config.toml
n_layer = 15
d_model = 192
n_head = 6
n_kv_head = 6
head_dim = 32
d_mlp = 768
vocab_size = 4096
activation = "tanh_gelu"
norm = "layernorm"
norm_place = "pre"
norm_eps = 1e-05
positions = "learned"
qk_norm = true
attn_scale = 0.277
bias = "all"
tie_embeddings = true
parallel_block = false
init = "normal"
init_std_qkv = 0.0361
init_std_o = 0.00659
init_std_up = 0.0361
init_std_down = 0.00659
optimizer = "muon_variant"
lr = 0.0121
beta1 = 0.93
weight_decay = 0.014
lr_head = 0.00911
warmup_steps = 0
schedule = "wsd"
decay_fraction = 1.0
decay_shape = "linear"
final_lr_fraction = 0.0
batch_tokens = 32768
seq_len = 1024
doc_mask = true
train_tokens = 357900000
steps = 10923
dataset = "wikipedia_en"
Each number is 128 + 32 x the weight over its row's rms, rounded and kept within 0 to 255. Layers, rows and columns count from 0. Numbers have three digits each. The size before them is the row's rms in percent of the matrix's.

# layer 3 MLP up, 768x192, rms 0.162, rows 750-767, columns 0-95
109:122071129089123178151109080137161143072173153159097148105157159170107102121110136110038156142135094092088121139143137138126175186121152094121135102148091062144078097142091114149085076110113086066070095132096149135133196162086179049097145117182173131157080161126137140100133120131122122091
106:117146147103093127192120124118092099137139175159144123226178111149152117154126084134088075129147133179100174062097129158162167096116143191060122152131118102104074167107107135086142072103137142145142057127125064108158122104128108181165137099131111155154120084095129157152078100115161152184
105:115075148126118184134124106164120161108147147060114142135081100132149084133080168140096126142127116053128120087111098133185107183137115108123160183115104167109121125108121152133116124117108118097052094124123104223140109122139166082153157147156126101135138135047146167138107131142121105130
099:112183150155115114122059128165132163133200156116145115164140069096132113166131143090150086132085124165160081145118127129108092105099082104098191100086086137055191157156185095143124126135159109101141175179117134111133109126133164180184103092110101131124117170120087140129115153147064111135
087:125118189114117094093106142109115114106120185114111176130124160109121071063115174070123088161182135082192136181127138144150138150080117138162095121198105128148140123122139089106100089073119124091123112095113102184090184164112152133110154114075144138165126153122067133132128081165142170123
098:190131177147165144181175131036113091165138171099135151153090060171157080099135107137079121092115147147131122105098122064167124150158121094141188118172115155126142141121094085133184130155127091098103125151114111161084129143056125098168097185149117118120129182163149120141102110176093109129
087:066123147137136157119109118140112072157065076130132091173080098138145134110124107078150166085131124163199112101156071141143108161120172112150112092098169194130117107166128113130148100126129135164141112171122157120135108099063134120156100153126110115141141088154147165099104177112118133176
104:108113163129159127084129120094153175114137118107098093078089169084164049100114129159117088163125126141097113151150166156121129152184099116157140185101108139117112136096159143164119099139141152135133172157129119128142051166163152091138108125139109181068112093099116126159124151122116063083
108:150152101081060132153125143144130184099162127085070075061156121130093111145110147125132076100148062058152133113163113084126143136190118139093141201110127122135106130115146162166134147096074133145108163132168092161113094134165172125102181138113058145104102171126154171161111180142114133124
110:128161130117117065095125119100101115138161114211121107165148073083125179171141196145193165195157115129156097131105160105174164097139074113142087158154129123149154095120089131166145162081094157139094071206129121120066133145117131066156186138083082137108164166127108132131061127158118145085
111:081158113123171136126176135132115160109136146092115149136130136116122133104157134159098167158138120097150138057146090140128174147146155113092113078101074072143087149151119152126148073123140098092157085146132200070182107072130134159130088111136139109159156132053118108172149109074086192158
107:142134175145145092124124119135199144162134128111145140138056089138092153138091120134126160080101122123146057105120110105176076123159131140114064159084161100136146138128121161152158110124169102075180198200165157154157176151112059110139141148156104118070140123145177148185157093102072096096
096:106168091053067148133129188086163151087162150075054109135151133094150110114221068141123160141117090088136138136116107126161150119138136103136152138151167120108109151086099118160081128138135127131117110145064117138152111142124103097141136163120162136145100104148120158092137157174089127173
111:132127149109105171106150106182147185146179173103153108186080155144094139140119117170126156128170156082085122068148103127178085104197045109117157170176047171166120118151090158131102117129145099170186140191139143163116114096079117141137128124060079139140159114114128141132161072176059154127
107:103108106121140122120080129151133081168203143120159130068128156196142112157140151117136204198113124170107100123119161110147062125154147102084145136104123118150072060194142155145118118165107133148164125183147154088167143122185112141139073108105114161099134125052125109144155113114103096098
111:110139166121153202138164113161174169099098091146093102099129082107138128115134081177113097192177081114150100150179196152169109153080154055109099123167149130067143092116136119149113147128086148143163075145110112105101095158127109136182161059125058111134100110095083134063139178107121128179
112:114162169095145129145090125131109170100116175116121106159112096068139163126138162151181096116137162126124142105098163142145107146110202145112133159082121150095082091144156099120141125080067209149053055136089061148124135205108107117075141118133110139141134174143098080094154152144171146124
098:107137173114062103071153121106114149136139131115058122136092130161100107149131080143118099095101055134083107109160135145102125127156176183103155132118136102114134163094136129101060127107154131103090182115119112133117172089161105146090127089113151126191162112183162076141125127149100154149
# layer 3 MLP down (transposed), 768x192, rms 0.0708, rows 750-767, columns 0-95
094:094100150098089172102106146134094148071131156153106121123160162167107083129116131078124168059090156125161105139094199137150128101136160171156164108180112139158110115158072095157115133151140154093119135107096141099077172121083134102076155191106191164155075124081187112120158101109133144102
120:150139117120123148158166148092139100157098167094105165130139086114102156125100116105119163101196099150084142090117088101203103136092132132106132174150135133177139120141085152088163149168142124141171082127151171208103114105080136166141143168173088101122130034173144120102143139095077139100
114:121084200167131160132092135156176131110123101112091097151144134091166172096086197130084172132096084111107125141080076170107093124120124143115127148099122125117084113115100133113137164105133133180110108177120141199061090141161148106142122211108101136136110234165173145161064105116078138120
080:121170159115091120145110167149144172123177203190154152117120097141123165115158116113145113073142143164156086158118169069163119131069122150096140176121142148082091120108175096100139135025211146083066120152147105056191130112173145134119131107038170106144115128172093123128124100104120120127
101:207124113141191171109114157147131065079165119132123185168173145118078135143141124122110173134122066143113135118136153148132111120066156179099076135141121130078165090115160144111184113112111106138086143133097202109118140115100103172086105165093054132115135122187156172174120123119152141119
082:135116106036130140066124170143095178097139162065135144161161148107093167127129159127091148155111117157098136149125116150115120101118152151020135126129052130147158156146152131090123135106146169113093094122177097150161074100141093102121162136098115133130163155097066083136142145103082161162
097:109141102153128105097088127168123099150155151142146157108121181099122093113142147102076144205122107118103129135126172160169114160122102197090119132168139101133122117130114128077141130155176098132109129119130099129096138107180066135053134141125113173124143137154123086149150150119142140086
090:112157121158130137152141129135159119158110092109118120140146057125146128138165146058109175126144146120167126143119141120095114142151149108191159081134148170098106106113060165125103206111141106181123073130195144108083136140139109158103129105119112071157090097177120081164131145089185113133
102:138126144096071095092089179142106134111098094137103145155155133125135096136097107067103138116146149128079126139239110144170118078169045080071157149109148098094112124141112136154112097132130102103148088099216087134141117112097136135146081103149080160098100178133125180085116149108094117112
110:101133152088098096095149134113118156110158080171120126171142134166081101201134144167122114167141118096145115082060140155216187129121134158164093124111102120047132116116115162134090133124150076124152125166151180115172111069165168109088191156098100096130117176125113151182155156105050140088
102:135080112082064103103165110096119127168109131112146149130125092121155134112061142139092253124151082091127081107129115141123058138058112109124108114142128148136149130103145119120179117090110116125150132175138186114117151135094176110143142164130150092136166137068145106146128184077100141178
108:127133137031109151098133099148142087107071189116134118063107192152113136074083053146086126143155090145111121119121139142076127163160164167115143171100099166140139165141148154122130134209170160129134127191074153037104169133167136164083092143108096099121095146131111090163157100131128127157
109:113087130145164169104142102132110108146078130154193172159145141151126145072071185132124123116125192138158139105139150168173079130141142169130129157109082145160127091180153167145110149130107137104173144108129153174159144115143125134130099115109067143176092117109061130145106120095106158104
107:060101164126125111148103158130162226050098132053104143102114155159077147151167108127134079148117136137107157071071133145122137121153054159086094114114114116124119182107088172128105200174120123183167168155078074180114125135133132125129145126120137149106125150089123150110145125162160136122
109:111111152161137113127126074078080102124130149134106181146109128180112056161160099069159092220159101163110177155121172090138100092145175154094119137109147056182155142099118108122203101140131098158105164148143106142194115174142096114097134125115131083142101117045147129130162029158115088195
100:121097157129145121097117146119126170107090102120057089104177082064076145130104130137158151167101149128116139134178130146117117141117162105142102141159097158118106136146116135132119108110127135192154130176166148093091147172109131110158080121103082137167095111151146126062131169100137108147
095:084090186109083055137134066093103066113082134098153160161126143118145142089123117159081140128183105135118135156109184066109094120151149059103120139174144187125163048114194103147178156028102107127162129169129153185143117176133118159102139151126137117164143150139117093099131095139223117145
102:098108122140122085149137159161199123122114122132142161154141145092172152148160164138088122110091129070140098170086217102110173158137178141157090077141129155124092084160105128195207097152147117107161122160130139152099095139123105126191175134140144113113088075132113125113107060112137116123